python train.py --n_layer=8 --d_model=192 --n_head=6 --n_kv_head=6 --head_dim=32 --d_mlp=512 --vocab_size=6486 --activation="geglu" --norm="rmsnorm" --norm_place="pre" --norm_eps=1e-06 --positions="rope" --rope_base=500000.0 --rope_fraction=1.0 --qk_norm=false --attn_scale=0.177 --bias="qkv" --tie_embeddings=true --parallel_block=false --init="uniform" --init_std_qkv=0.0376 --init_std_o=0.0376 --init_std_up=0.0376 --init_std_down=0.0 --optimizer="soap_variant" --lr=0.00523 --lr_mult_qkv=0.5 --beta1=0.95 --beta2=0.95 --lr_head=0.00515 --grad_clip=1.0 --warmup_steps=200 --schedule="wsd" --decay_fraction=0.635 --decay_shape="linear" --final_lr_fraction=0.0 --batch_tokens=[16384, 32768, 49152] --seq_len=1024 --doc_mask=false --train_tokens=109000000 --steps=3401 --dataset="wikipedia_en"
Each number is 128 + 24 x the weight over its row's rms, rounded and kept within 0 to 255. Layers, rows and columns count from 0. Numbers have three digits each. The size before them is the row's rms in percent of the matrix's.

# layer 5 MLP gate, 512x192, rms 0.287, rows 0-213, columns 64-127
102:123131130089112128142133130129143134068088141112118154112092152149121149123159125063146114112144131116129176134148120117115083105105131132117199140126152110105096101157121173141116119128119131
101:145099106113169134106143134089164159112120143150100118148121097152126146149125152094079114107133141139146125156112117120152116102075131131131134140167181133189123130133119102123148122177099094
099:171122116152098130127095118169143157147103108102155095089137140119132152119123110146142106147124176162127181153107111092131142115128131106166130144117117145086128106137143126156110109135117091
094:175104152141088133123094110133153149172130130145159160137144133116157140153159110160105139186130137133115132107097143119116112164122142141170139148160125108145123121153132150120150122106148121
085:118143137110117140128128105132120112174106122121115157096141121063137148154118170118127103107119103152090144143158094153150093106130105118138119147105138072107102102109144145162091134089151111
101:152129113129134128130131105152167136116105123105145133135138165100137150159118139128099085087163092162102140108132131083111146111128109122098130125144113094180140164159140183123121138109114144
097:100113137122130125110113110135087123174094118128121147110100132118118131145096127108072177110115141134161124120126152129174154110142123133136125200096117147086127121130159159100150143129121123
095:162164112119127101117129133132129125141118156080130070118098169113163110162145140163107121146153135130138157106111146088158119123129134073085167111167113134152154122164205108129121141129079086
096:122117132162143101108114206111157099135112145093094147125117147110165143121127146132120107129133151089128140136115119113129119142129100164127171106149132126142157107170116109103127101170155144
098:120072127149164178172125112114088126160117145064092119138103111127127168133106078114144083143112169123131127157100102160178143126130115143105125128125119129140127150143158135131144131113104158
096:085080148113132162123095142142130129150141092167075135116101090169118138124174110117130094152104156098149104106088140144096104120131134150111136107095109073094150098116126130186138086131150148
095:133151152130143126092159121133129091137104136141129165138118122110132091116125103145149125120141188139127128123094091130143113118196112115113098106209133133100140125149143128140122144137140135
102:131114154145105141123153113118150127129115165099104148123129117147155140150159135093134110169092140144149126131170144107134131138128137138155103175165144157098097139115173127134114113152147107
102:158167130109094106137132104121101124102145151129123095157137155096156140174096085102126120106108117087150129144134097101138105126137081097141111093117107099124129151098120155143119160173117112
093:134134171167125102114108112141108120157128140116166146139117145109153142155144153092093092147131158181108142126129150144143113142131093176110082100136164123127136150116169084100128107150118087
106:122136087166109115159112121112176097111124124136150147106131102151131132116101160117124145108134188072149135137176140074118107123102174144124122161148133125140143152131161117167159117132159132
096:110133159118149125124074103119134133150118143132084112145139123121123141106138118124098166110134103127106136130110158160077144096070099129085152133092097108123134112076125165124146123135126092
087:156107150188136127151126132117117155160132118145122139138118111135111134119090148108111151120115128124133130127126106146130185074117115112140121150156125126114124123112125135154138099114120143
102:133102122120128074135160132110096126150116155123158132113124111163117127167131087118183109149100108139108121095134122146151110139135135177128128145096087129131141134138125103111125132128138146
081:152108163138113114112093106132117131197091142142138112100115091133177150149088113153100112134164131131144096142144176098107160101142126147121133158136161098103188127149121083120133136133128143
096:123146136104147128144179138145149083166074157145147098107148131141128135127133111097131161145131165117155137110132106134110108141157160165134157120142111193112120108155156133096130129120167088
105:081114138145155128165079142114110131110130122116109121120128166128086111136102109122145105160111181141126133161129129087144120137138138095080120098155155147127147138140131152092139095107172144
098:161132133149121069162138163179135131137134091090135115109121121117081149161135128106119151186117155144118126148124144128114101108127111148136154135137162129079150121102180124120148150129116104
097:147132119113089169094134091142125150164126123131173117128136128187143149086116143129147147160140156138131160095134170103092073121108137112174118152142099149125092148137149110109123115129142153
101:142104112137142148115185148138102141174106100172091085112120129119102168138083090137116135078154113120119131098131118150130115111149110078134119112127086111114151157155106136129113143114068145
101:130102123111116131063135089128150119118150102111083153121154105130138100117160123142098121077093110093147157150107158128192135107142123120098130097118139131133141147139120158133109116093107121
111:132098150112129108129131115112138066136124122096136124126127103107133135119163139120117078140124138149157134100161088102124073164136135156159180106151111097113110139132111126115123128149107123
099:144106124153153135158094104127168116160151114078088122109165135081166158128134140138134131111124169100113111144110124116152114111135102103105121113138140116106095098126142108136112174132156173
106:141125140122117118097119137088120135117119147130122070139154169160128164135103129105147129095153120094160156122158099138167143117108147103098185121156126129143123123148061123112087103108175138
102:106123121139146120131147107120174137078074150155114161162166158134157153080100143152121145113162161115138141139115137078121116105170112135150099126135146082131103117152120101166133121139077173
102:137146151149155145126148099130103139162084132112109123139100149122159158139092083130128148100103168096126137113121090125118121127124113095114094139114132155128111071120127152159071126072160129
101:111124132121102136117092161091118158086128101126136166180136113118121104121071144110121092129133132133138069129131143132105130082128150160113114151150107133091120154135174097113128148148116141
108:171124143178145128152146115116137114118131126152159148155176139087135133096157136115147087100111135131122124081145099133105162144151121137131107102105099105137116125095117156139145157121142117
100:104082120121154164124114117112122107156112138153150144112099128094114139135104169120132167137096143114137093199175099120145106171115091129123159165114143120123144118164118119130128170126121089
097:141111152103118122111121157118107146094134121093181093127115149153162158115136104157139162134088135183110139144149115120194167165118103139106148128123090136163145099154135111159143096144149104
098:120112111131145112121159123138100129119148123130113123105105157093094116140179136092127167107144171143099124119130166132112093160148129110134112061131179111122163134101165123144117107141148122
108:151119124126120167123165117138132157122127100157125137116120114125139138147136149150120148103129152154170120117129116108109122130124151123115140143171100145084103123148123114125104131143115127
087:089136082133140152146124118106128133119123129173133105101073104083086130136127119122167148108121135102127120123084166125116140127151114131139117138099116133123113113143096104129100149093118145
109:157135140120088109148157122105088145135144133107109093115093117115143197133156144108142119119148175155163139145127105156174163155094138111100124160145142140137116147139103137131123108119164143
084:117162130130139151161135119118062177105142126139076116097139123142139110092122142148154147114086120097127123155127110129122135110149107127142111121129120144130124124112142140100120108154098071
096:148102085146121113137111102150162135115163102120140129187125122121106123111134130127137164109108132109098101151130119115139093158101113149106154105117111116158159101115122145080070148124088113
095:118101143138110115134115116147123128131093136099125132147154128097123148153160131127114153167105140158135121117136100133099127109110164134096179133174098098122131102132095155106112089109120132
103:121139130134123108137095132111159116107125095102109127156136108083148118149133138059127152135123127163123083148116118132094106137132121138075119174142155152173097131087125147142084075156168126
101:119110148117132139155097118161128091124157128120112096160118093098156109156127174158122145155127129152111138145086104081114128139119103164158102153162165119133147139167143112118118106156128112
094:143117087151108136085104127128113138077066158102114145130087112144121145156159105106144121127111174124129161108127146137134154124143195145158164141158114104134127166154093173159148101086146145
101:149170165136116134124119111136099141124088149177106116181147140169158109102102150087135132132172145171136112102170135105122135140130108134108151167131103127155097119151211104150119107140125146
095:132154109104124077088083148114105105167067116105139125137151129123138082109115139122127125100126140109091119126164167116092135100127138121120164084135124167128128065154151113138080151139125153
100:116133148111125119118144162077120135082109127118112104108141129129117124145117122118093126125104100167144151089091127106124110151108128127079124099163141099106143115164121084163147166142089126
105:134134123127096101126122109131185162139124147130115159126125136137097132135125146176155112143115122142115139088143143119132106146100124121090140160166144164098161135152134103108095093128117121
096:157128157124112160137126095158115126128090112167120099138101107146105155119121143124172113109121141166133139108145146134149129123101125152125148188115087133126130139115160062146100149139155121
103:108132146115166159166128135157132130106148118150108120101144172121144086161162088128093175133124140141117143106110125119142168144113103114151126104123127179103121097163145109135112137126172103
102:087117136117105123129147137166134126132143110166177147084072081099127102127110114150117109088144150144129152160148139153123111129175123151079165146144094099117155161148126099142115116105111115
094:092160138142115099093138113147151134143113137141156176139157125159154135137086154126121130102103112126141121114139144121159145090172125158110114128136137103136147115104162094134105203148128140
102:123136127110157159102132137119137159110137132165078145132147105160089124173148115146113146118113120106151109071113133119097157132124144150172118084097121110132135119075123153100159142165104117
099:123169154109123150153127109128092174121105133128118111110129142163152180125104125112123079135107159094115104131154102141160116140120151107130115129124093134098145165142165129096119142128145115
096:109107151177126139121150147129166147116161134154166192135138104141169121144149104110075128104106142136119132107141173136124166160119113124163156145156105135115125104118134164132133129122059122
129:093145149120159114095122117095130171172141095126136109147110132136133139199104174109132157119187103103110117131147106117136095092104149139077141097131150107075110113113137142087152121129143100
103:141168156125136163177131107125148177127122100107164119122135120125131159179180157108091133153164139095130143118107161111125085137091115145152139153122136126111101143108141197159135165140147108
100:125119106139112121147118112119142163171147122122113159129131135116149150110102114115107111086149114148107143139143147170132118138130121125160113121140164127101139143126140175097109136135141101
091:124111143099128137119121111109126096066138107107098137131140090096128089136163136108158103105145155127140097094096138145147160144146131182148156053108116103099126150134139094156108124112115102
108:136136142071131156145103159134158115126088100105108118108134153140108147139111145121132123152122158144121077118159142133161152165134104107132173151145128115128102082115137095143088157153096134
085:167118115167171129114112134110127115129122091156190095108147142104126167144104117113153080153107116112168116104110100155136141096119091108146121103118118082089113109144157136124116134123102151
095:144118120151092088151109122139120149133119102163110134131122095120103169102115142126102123131114143106105125143130140144208128121137146146113147092137087097130092140114097112123091163128117165
093:167129110137125147153147118158120088144130092161106097124143146152085120162095102064152150165083140106100130148126091110143171135143108139108125132140177178134122120115106158122090123129111074
099:084179130130121160139154116076133115114122120081120097105149103144123120110154128147133121151163132158160146113136108116153097111079133110150145147081125132119128094175097087121134173117128161
103:145107104160077104093131163131167100124116104107137149102089120141121132130111164158110128146116138132133139143114085116093071183139174148160167111129129132094124101149157136121153120112135121
094:110112150155145145178135151144109151135152127114147111085123119140117115095097145115098143158100145155124100116136110104137136136103125141099143115137129137134123126196135159164140124138123127
091:124121132133094149163126120174197114124106147132137149160137124141121135161133137132145150155126134126141118145107107090143084131090156142099137086119150117165135121137127156129155105093119144
103:128127140142146089102105140071108101104076135143164110120130141105105132181132151153125146134190141109140147161131161107100131150136095148118135133158109115081130137125153116146129123154095102
086:115135138118122130137136123120109112132114088135095097096142127148169138177121124119114095143144107083134114144122117126134118111090135147147152149125126134147149111128121039117147149135103115
097:088154110151096164127164115126147162140162110124137146116110108133096117116137137135148167133120096148108126124137142147135144100126113152151121109115128157124105090153152108117152132125084141
097:110139169155127162102134162138101158118097114133145127142108132132131118150096168163108109099161115114145108117112117107153143135107143147101154116117150132130122124135147165111125134167091125
104:122129128112165103143176091157141138149135123082142121123111095110140137130131163182150120143143079119157166132120122111130100135102124106125154109131142100114143115184132114114075177132158107
099:146129129082134155122112155137138100116101085131129140110135147142086133154149073164165112113120118118145124102177116099121091125116090127156151114128154096120149120142121134130091151082161116
093:111123095110104127048123131156154169092133133139114146125173108110114173147085118137150186130098111082103119115146132115124148117131149143154173124147089117161117115140093097111149169120156130
098:141137151184135180111123151131124101185140143106154119096122139145107137148127117127137138128132122107162133148071110135128106150107140154102141170154118128149142143130116126142123142117138118
104:126154128138110116155132094159152127129116124120102133131121120082141168143133145098171100117116121156143184157125141074128124108134141121115169121125158182101131162166145149168128132101128102
106:114118151128118123127140102128157143137103147142131105088094126139156149156162091149155119104164116177121117162115149145145118133157122097114136133128162142145124115112097114142096131126131085
117:116122136184125116110117110131121153150105168156099145098108129157166149146137074089183147152120125152110139146143120133106152135114109135145152174115177111125114079117122119143106088171100199
106:132142124101113139158166115098131143102124164108116105104131157132084158125138083097113106172103149112104139140134118092146125087107145106126155150140136105081140146129171114107119140121148101
098:109141149124136102151084146115091145125110136138146131164163115131184101141106077098127108128121130103127128115161144117109153134085147125125088105120122164120103060193108128145114143123099126
097:075119167113133128157132131169145116096138153124135126155127147100127125141123102160115145113100130115147154143099177112150177141107156140116122101158108153125126116154140133150131166117143165
106:129144119138114110081093122146113093141071112138095136134169163132134099138112141136155163130130137128108176137133061148138100101110124160139128101123137114146116119150167162175096118158116109
101:125117119099108135180130123135150143066128184118102124076142098156140092134109118118101139134121111094160121133141095136131106074149166157140123120154141126124162116153125099173119117161131106
093:136114167095104153092159097105120124109146122089134126110133144067191163119124132121064136092134152128124164113111105132096128139156134089139109111134111117120093135138160128132094136119155159
094:126120181117123162164130112140111147124148110115155118115137150154091145158152162122126190141127136139083099127138131117071119133124161098132145168141123107083110097104158129117155130102087089
100:133140131112096143096144094123148126150149134141140142128087148108132125165132090125111138131170135098151174105140097099154167175128178122119154132109175128124113160137107134110103107170079128
092:095129126121140151146106144103116102117105145095111109127133090135134130093128137155102105165152165114161125142130129137123171175147087156085125130098124161129171127129157090123138126125099093
097:165146111127140135192132112091080141120108092117129137141098116115132116137138147137146093127112150117088145088130085138110165130131170130130119155157118102106114129183085160145157139162115112
109:121152132142157118138128103112106117104133166127144104083146131136141100140161119102154182124133123098130139158087152084121059162109114170125152127117135156150118086151127125111152146140099157
105:132142123145116082107176131085076182169117143113138147100123143169153140125167103123136160112103133119128128116158186099131106143111099110125121154137142139147086151114169144138115101124149113
099:130142213119096153114098121162114155132129156116112093111117140184135129108149133136116121110142110123147138158079193100142123124144111130150111121122100156125145102155148133096139092155100129
096:139121147109122158132162134125149169153129091119110118117145109131107144119172132153087155187114107140111133096100132111105144136120095108110145097149107117145116113132126113121103092132147158
097:148150162123127139146141160148102141111119115151059126142126101156109097155109112106119103100069116100158181129129132135138149106108091066129128135129130094132132111141108155096144127137118156
114:125147120127130106138127139118128127119156123152161103175146133122109160112144122107151068136124171106158130085182136103130125143106118124151152150143133094131120131130148127127114091143100085
103:093184132110111139116131124152155118168106153127116097147146147121144173158170141107140199118119181139127161132110142111131122150120115116122151100129141136113140108103147191171144126133128067
107:092121145144105091129099168131106131136141101133144122094150077107110140132082143124144099163148172083142129100127106160129108207148120118128115117103135138119172102158112152098104106163150156
103:130163069120101135112112120123145174111134126147134121126121139172140143122152165112112147126152143152120118118132129099143125131103098139134158130140103142055110121126145107167128127131120117
105:182126112118150113104142145156125114142100116137144123123120104112147125194090144090097110120122145139074156112155102115120139080117149128127155100128112105118116081167124125135151157066120131
104:139138161163175078084140092080144078150143116168169134124102112155148154171144101083143172101112109137173117092166104119100119140137138128143126121144105150124164123175134098104139171119101151
099:127067130104134128150167119098128110091122145144151139144128140159121108176119186130105132089133127126108120145115110133130110127197137100120153081133108106134131089134136128107093118164140182
099:107114103152152140143140086083123163177149109097145141153128132120154123117123124096151156143107141152157146083154104114079144154131126144115112125144132127123099112182098126152182109141120125
100:102119169061128124112083100092140131110126132113120110076139114144125118123098092075136109084122131139150145137096125141113134129146123116149176114140094107135144140151077130164160121114116169
096:161087097178135167078131128153125084091127129128137130132125149118123143133124102112163133146120095126127107143083106125141100149123148164125111126138146137139103115126109132162134168107173154
116:118088146113150104164135100087140123085139135112138160127106137118127115119153124189104150129135136147176153112146159130089126126146155126146128146113091123091096150115139099161148131137144145
096:129142106155137106124111095082118128119105158145156131134129134130108142115155127098103082111102119127145080142074102103140125141127118152142173145120101111137110133074139119105117089136125149
103:144108121094154151127103120138123143139138143131119125138130122114150125133119150152124140162121162120120101166138077110145139140133086123125126099101147120135112108176124103125123153076112128
104:141087128126165088126127127114113091116116154124146136160123110129131159127133114114153101124153157110134133142101124149109157128132165077122123115096133135078158115147162117129156089109122107
104:094146153098172114096091135110116150142126111094146152094106161132095160133193097104171139107125116093139145089120140114121146112102135161102144149103131141122119105195130136098194120135141139
121:104155113146141132138116105114129142112135104113095126114135126148094163123133142107118114089111143093142115139153113136132134132201099127103131153149124126093206097139121115134137143106128131
094:204159115147115109123135127114155113121097187138136134125101164141176146155116201165141112118116139098131169155174118137150153113140114105119156142104140146145143137140147127078089171154132128
083:095154173141099129148114114145141170134142117086156123119113107126149140120129123127103129109117114151096149103102167118180117136148119118122108114224124161140172112138150135151144147105093148
093:132127097112104136126140151124114109116158130141134159149117132139101114138126146088099105116140128154120137088098123132134101134134097151123139174117131131083140095160107187104124112093101147
100:116118147141136093118088122122128113113126140104107134135128115123135104170144081144126089117150152127111134167123073127133103163130114119132095130132138101038111109148152135166111136138127141
095:108123132138131125120164095148183135127104149108143149119114140155070135078105141131116098104120102149141138099154140151136110114154182150132120130175112163092080115135127147127123164120137132
105:130151091117124138093131138106118134143134163144150169114106139135106158147149145111121107112104106120147154130106124118106114165202119147134116111121138140108150125141126126061115167109121135
095:130170124137132146161136151119114148106091133127146156131131118135130154127154114121084119165121177091141150182122107125123116089157176106120116193091104154144126108134183157101117124132102101
094:140109151116124094106124120116142119116146150182101120103103106137125134082120154138132067131124154123124144134133145127118167154142134135156121136148129090117165123123150091176078107114123127
106:148133142134151122115132108151085102142117133145145182123153116165116134153118125133107106156116140163098135064135105109147131087065138104114134118133136119136150141098117140116146146153100119
104:141146096081116107118126120114135093134118157096130122123136099117159153118121151112113103110142158145129094137174106153149147129122101112123107095115105139081146049146113103103128145144114118
098:147155133112154097114081132117135124145100130127115105122096110144158182169152097135091113169110162097156097135124122120144135161120178114157104147139122136140123131142094138109109143121107161
105:111127122133129121121117148129136128175118117127092113129137103138145115133134079138128110108119101102108135124103086076129141108167193113147152125121169110109160117131132081084132099128088166
091:128090129128116152140136129109151122105140088124114139153145100154103137145121105098099082156156127076113130144166129155105091133148133146116166149127127138100122112120111124126129148124135164
099:137146152145118132130104138136107126146101109163095127123083134147160151147185120087081125111139080131148129118161126107131095139110109144150167116155137083137141122124106140130143133130162128
097:121102126130116171106117081101104125106159117113145149121163141140102123119091100110127100131074158139102122161124108174096106142140120127137113130149114127094108144142146153140141110135094165
114:120173133138097125161119162100105198152142111147144098112105114149136106161123173157106110151108161126126112090107122136118100146112131121161112145151125119148137085127120150154126139124135138
105:126150112154119131115139107153152141132090093114106131138086113129123135124130129119136150149163132132123141118117131081106135163101124136093160174114131151146078118132117145117125151169119100
105:138167151126131135130075141123148146134091111119121183146145121173116160169131128137130138096130150168147127162192104130156084134147134092107088132137125125135141136160100119139106137119073137
105:150122173115127160143163172128134110114120117149146125139120108122131108116178149091126119120116093084086089062094110128101145146089106120171137112136105142134097086140142106148149120156095126
087:143144153129135108167128149188151145137165147117091129136154126114149128103129114126108130143116151110108165177138117134100141146120127088115097122120124150146134161106181157117160104120144111
083:148146111116113105085105119119136121093115124132097103131124127127123162135119114106117120115153091129140132117132172135147144129125155133117126128161150082095146155103152093155093141134119176
095:141156156101106136125107108149104156132166151099143147155140124084074135174122117141099150104162121082158112098144121135111153131140126124112130107087145131106151116131128127140152160132102095
100:137120121101112105166114136143168120152102146076119112121130145153103138138110142124146155125143115131116133125166139077130093149063115113119168111119139119171159145170143138111126136099145081
112:137118092164139135160124146128143128103135160120130136157118077135142140115076176119122084158130108128142154115108162109112097146103179107158156130149144120115147135137127152135119126142105114
097:143158152138106170150113118129094187128081131111140112089118147129142165147097128115101147144129115072165126165119128149142106164115137118119146106122143127104089152132094165161135154096067153
097:105114117103183128150106131142132120138136110156138126162119107098120154115170115101157101173167099160118178142157120128116135120108141100138120188184109097077124110153146108096111140118082113
107:129156114147117156144073123105080153143140141133132111128113121191093118147120161071100145135117143153119160163131161095130088137145086095129177107123159119103100136168126151130110110138101119
102:116136105128135116106124162122147132172171170123120122119084156096115100144104125139137158130110153085117142154134123167116064088157084119118176078113156132106160109145136114149110107078143125
105:119119084134115127144120152150140084158155145082160123150133122093151145171166163107152106114147112129099135149130127138118083132137165119160168140079126100116177113164100143150112106147151127
100:146132101114101136147130131139115129129143106155127128188143169121143112128174103125172147100153115121121103167130109119122128135111132131099145111128123118118149112124101083126134147131134080
108:104119140125146121120100110125080134108108163151147124123113102101160163106169139124119102142110112096097144122139140151126067129112159109106138146096168130104168113132161156173164111166125116
096:153137086127102146087187122097151118162142118129129096102173113140147152137120170135130151140107138098098159116149131128116126131139142151133153101149179127118170113158073108097130127153133113
102:126131152127159163124103127088136138153093118089132080124118093155118115107112096100151124072184132169135136132099154159082148150120080141117151142160147122173176159134155112126169103129121123
094:132128114165112118117136136149077137128165081154120156139119157120102108124113114126103148165151166121111117120070155147125156155128112137094136157116103094106140106094171102160137115161138103
106:114114127138136112111141151094146152144096116130151105119125148135104144128149162102095149128139151115149133088107118109150153151119124139114145123163121117121078116112154135151166125108121122
109:132110139088128111084125133068080142101116158110149120104109085143098113159156137123120093166130144162142102172162134111113135189131095147127156109136100133143135140171134123118103118130132109
098:058142125143142133125137152093134129142118082090155156128100090100169161145111061098123124165099099121153126091119105121106089135121150135124114156146102137078099089138141131141167123157130111
103:115128120101120155095128105115131120139156155133097142137142157109132132157076144117116145113114138081140143145162124125118150123129135095137169120145128153086127137162121137116144128159150074
087:118102135123150125089132130105126152122160131130119160161080133136119144165124131108145130173131144096139130137106122150160109143111177112119094103134152143088159139118140111125086157114105134
102:090103083100173149114117133116081143131094122113117142160136180156154138185130118165135135080160132117135128126120107100134132136092132105127149121112106139104150160129112166147132165135104106
101:140133145121122136164128076142097107110145106073156138087125148156121149088149138108138126138138149146149159128121147179114117126164127126145114164117172140113111087126112128131155166110123120
099:112102125125103110106115102172144145152088123123115126134149160131154117115102083127132126128126156170109154110133162126110151145167133161124131147132083114122155103135155119133118098099093148
112:148077142083157137125104116085138113135100092128130124153158142148114157113174135152115181084163125146108133110136119130112150127118117090103158134119127089125126131151101114174153197133100140
090:127103154110118162153130124094102100140119127108160120140112137087141136137105126149115095093154104132186129167137158091102107111137198130149135127146089143161145121150149128116147110132086161
098:086111136132080134110137138119159151115132164176159125121147122127125149143092092130095135127137119134143158112134107134130160147132168117153120133121122109117209116143132126123143155138118113
100:069104187124145133106093117121140128161084123166138143119111152115108142160136140120147129117157170155115123122136147091144171139123105155109097116091170132102187074096127105124143169147124170
100:091138118133122115148133106110120142152135130128128184120147119100117083135128113104117172154159158124145102148156135176132143137134116110108168095089116088123122121140148121119159156130112120
098:143115123099124100106142125141118153064138097131141139081121131134112133162149135138109125102109127092156155124093155110145144205112128098123167122110144128115124131128117122135083150146123120
102:142133145086101187127144135104148130114129102156167127126116180182163121092129120088125124152110130117149156084103141148087100108123139093121153092120105143119094123153104141139106099086151098
097:123168152122145121168129124116154121137107127153127126120163135117152134101150159087146107135155109129136098124106164151156126082149108098145154103121120108120140161157144115149145126166118134
095:128136147119110136136101165096113119096080094159199116091118128129145135157203141128149121106049136158149184125102102148167136144097123138180137155118139132120106120087131137113142181110186128
096:117149122143145128126184078139115177092107167120118167138116130130103143093150088077153118150137134106132130088130105104130122139178127159138123109141096102103124134100159153149115107099113110
079:148144137120118132083163096136135109122136136108149092104111155166149116114141111118163118137155155167119132117117102098123140121143143089151105156197160116133139144132131161136153175116178138
106:155102125131122127130088143161120092145132119100139068121087126131140146119145144112115113139142164147085099132098108146104084094157144114130131122132102082116108085126105130134143095145132092
105:119139154122105123147120082149128088134108121098153097131109185098146162119153156129102155109111126129119136128101170095162120157201102123106128094162176102116131120149144083106112088132154101
100:102164138139102114145141128146119129121126119107145150086106134170138140101140119151118081146133146088124130105087121123130097068152137168154126112064152144155117156139158130146121140124061117
092:150120131145150112147128160118097124138148143109139152092108162113112159131176116140118116081109119102138120142134088095139111159096142112101114165131093138166144146136168127130137144160117109
098:106132120116126142133151122152124143120122118162134125099123095138162116123121146076187117123116140119112153091131142122162140093171145142087104143117169142109183126161149112135101118137121123
110:086139155106147126131159165136169121091141097161156111126112085171150129166146167113105176106108115136128152122088146136103114109110106129095130140091153131128133138133125081131146134132085090
099:111119111104112117089133144103145116074117070102120126156126132100120123119166140113127128103133112129119109133127115134118108084108174109135117152111168113110114112106111157114127128163111145
106:086113115120120128173108107119110180116119132108153145187120165105095134138144140138145119138152148148111124124113080132155102128090117159151102140146153114134144144112159159104158132160122159
092:091152156110138092101105144100106079153136150113113134137136134162150119144185101112161097104133156164129098128086131115123091130167114139093124143093174139106123132135145122115108119154120153
102:134083138106126130123110156120128085142112173147122184106092146123131102155125144108148109136127141126155110138119147117158134130124094139123149135107127166100155132128108104118154106108105102
104:132119150138135097127126126133161128094163103087147150120123082146120133118123148109142130135149139131144136115123110118116153115157111142091130060123157126153122097148167108121111125182122154
084:126147122112106108108100129097124147134076137135065128159136149119092104141116149151118109114111124123144099139146096168169163119129136106106102126130100160058158135120106136122144145160130136
099:150162149123058123134149101177114116126126123120132140186127115128134093103143141148135143128123141150132107130127114116149108143125108150123175138128116157150116121142161129167092110124156125
094:136134140118165168107109158150176132134095099175132097146128155147138165121106149138101138078164130114129166136133155110152128163109117155096128128124096147108110118092092121100122148130125101
107:127107118103120139128120151138111136093175143139131149137112129143108139163101111127121109153110166183092157055108090137150107111155104150136135143149130143150159111122155170117168107155102112
098:139106094149147099087080167132155125153117161165096112129163141120134143162125128162077154151110136115139150126162149119140117140138121166133145115125056065128123119118142109124151169092097143
111:086152098160138135157132124111168100095176145142102144100113113120122111161109092115128122109115156132098158111143140136127156150125144141119102131188171137146126127152156103104132114138111111
094:163106132109095154069135140145145132109103112128143154139090103136186151153139119115121118132117123100155162150112133147126109140096124146163128197109145133100132086147109130131126159136151135
109:089153156144129096071117111101112129063100100123088179141147076133139118111098122136122125148149165130084142131071098098096137139112113150130116108097169145088154146166151171142091090137095153
098:105182146124130166128105077157153079146111145124127134141133116112152146091153150089102133157089116177112124104152096127117119152187096117146167161117129136140148105156103105116111107155123099
113:169131107110122167166146085114177148148141117116148136134156100108117125112178106105140118111114144129126136126128151152131104079137132154122132146113138122117093084153132126153152102112095117
100:131122086119127107136124125099163149134115129122101101144110093118146146144123140074117099113121118085171128130138114104114141194132189132141116132155158135119103118162102143136141138091127106
107:117134131154123136070148140169134112111164125156092154124131136153144114140143122097124174183124163104149121161113180142077098159146161133132102102134137071100127074134151116127111102169115114
099:146140191115149125138143156071135103118154168068118141146102136064097143144102106124110112088135122081134155151121143142120103160183134129134089076114160132163099115159116126149123107175128149
106:144137120107148144131133085114117150156105106154140107131138145099136135156100120108161107108106147087127122114129166109110142144189101112134155113099146091122141109139156103142129118116136115
102:115153089168117079128115104099133122126185117144072121115147136093149153129140115117127124118151148141127136149125078101112097099127116115124132132158085139170136111146073124116101185131136143
095:124105111112161114123103105133120133104148112147091112127162104164116146104114082128124144109085083120144133100101149134130142109142118151092148134111164131078118121102154164109172089146120154
103:134117165143124182153143116101130132132092072125154125127135115105122123126146142152117124163115182135137104102133163134143131113170110131135105143109121100149129126136091141128097088101090125
105:122116163095139144125146102123150129119150099096137168104125132152156139138139090157141155113148123106113153113119102090099095129123076148131117178147157081082112120154139126117117118131146124
090:132117140120108108141146125152137143127167115151112135086131114160099155112125107115128148096091129113155149134167091108175181117138156113146150137108162153126130131154135094119094119102150145
086:158086127085148090137084121150150139113134151110153100119117131102161088144162091084154131116162122139154148139108077107139118125105134085175165124135124162124139121107138100092167135170132107
108:157138125128143115126111094163090131157094114111158126120141094092129134110136113142149132084164137160141134140118118134156112128123113114101107118087134155090102108131144110124142098145150084
104:138120144103113139161093107133117093105143125129152177103176144129107124130120088084147110105104098124092129107135157086122131143131167148082089117111147134125150138136175131158083153142145105
103:146130099121154163098138119159159139152133120148096098118152107140108150154146120101119093110139090101155118143151131117110116125155129091084118111113102124106150140133157083101104099163148180
105:130189108133124108138120123142130123120119091106161137151125149110151133133122093142131106127117155107178111151146079142129139132147086170105116102154119127086102083119154116170145123081161137
106:109125117130142129090118075150160110135088108096165153180169105122142082126121142105107128090132138114128117187143129104114122138099123112136117142139148141130129097132108118127093099127094128
107:130146142077080096165106108127079114145103128117142100074120142121162151168120107138139127122139120178114143111105100166141141130153144147163122104139144151104108123182128157173127108114150141
085:136146133086102147142108167118077184125156133132142109121101161093150101138176103133130106139091120142094099107096125142089070116112105145118181131136152133121085108115117130157133134217157149
097:108166140096111116123105112091105111127168143153070101147141116135117159163114141106104136099109097146105089171126127117150118122142152154153122135109107134166145121128150102153137159163080132
085:158164150167127128136105124132145116130139143113141135171095121128148129153110118109111118104155112118124143128135141120110187132120101156102119106128118062148164133126130173144099179145169102
099:110102126089094104094089142150103103153116092137128137180127191097130107155097137110146091113136156136141141108111142111127105128145125116096128140142168096125149126124158144077091173106130111
095:146145102095099168096157142121133143134112119145129089136148153134128129115121127175112123149122132133123121172169135087096141080157096119098152148082181130135173119119102112111148153097098089
087:048079171127132133174147092140099106113117114144095081096127139164145134180125074144120150127137152141172102101128166119091112099097098126080131151115106096102129108151121094176094161132161146
102:130131111130130156110145113136109135119107133152120098093127124118100125161096133124141102141104143097169142111138152113135119100149136137133193113031116096115174155134107186159111106145153141
104:134147133191154095123142097121121123104108114102122142140148180084107108111149107099131137116113163139106143102104163146127108148096127097147166126131091086091101154151159096105149121131116123
102:148142113131124103142109138179061086124159097089151112146093103139117108123075093098094115101128131089110158091097113101124136097158121159132153131169157132144129132105093124111094156142159141
096:169155157137076129136134096129120160079131091125114134108097081178063178100145084120073129153122138140119148118084105108144162140119090137132151121121114175113110117092114127117101104144100109
099:085123130093140133147140118124088167137146115117132131147118103141174124115141144102100150137126153097122120096121116102170090152145140103169148140158175118104178103117136116134164105118110146
103:180117180111132109106138148114107142097141088116119128130106124174122126141123135125112141121126129120130133112128108111136143094133129104106123113137097106135131146147151135105139096142119159
096:111107119105133097108176116111111138132132153167162136170104136145155126164089095094134142103125145116124121115147147129109137134104122149111130132085138125075144158119128082112145099150130122
099:140167128121108159156132166150152105123099170101123129069129147129124128157139164101125144138101120117080129131103132130091153155110185149111106177103104140118129137149169096150132161148111140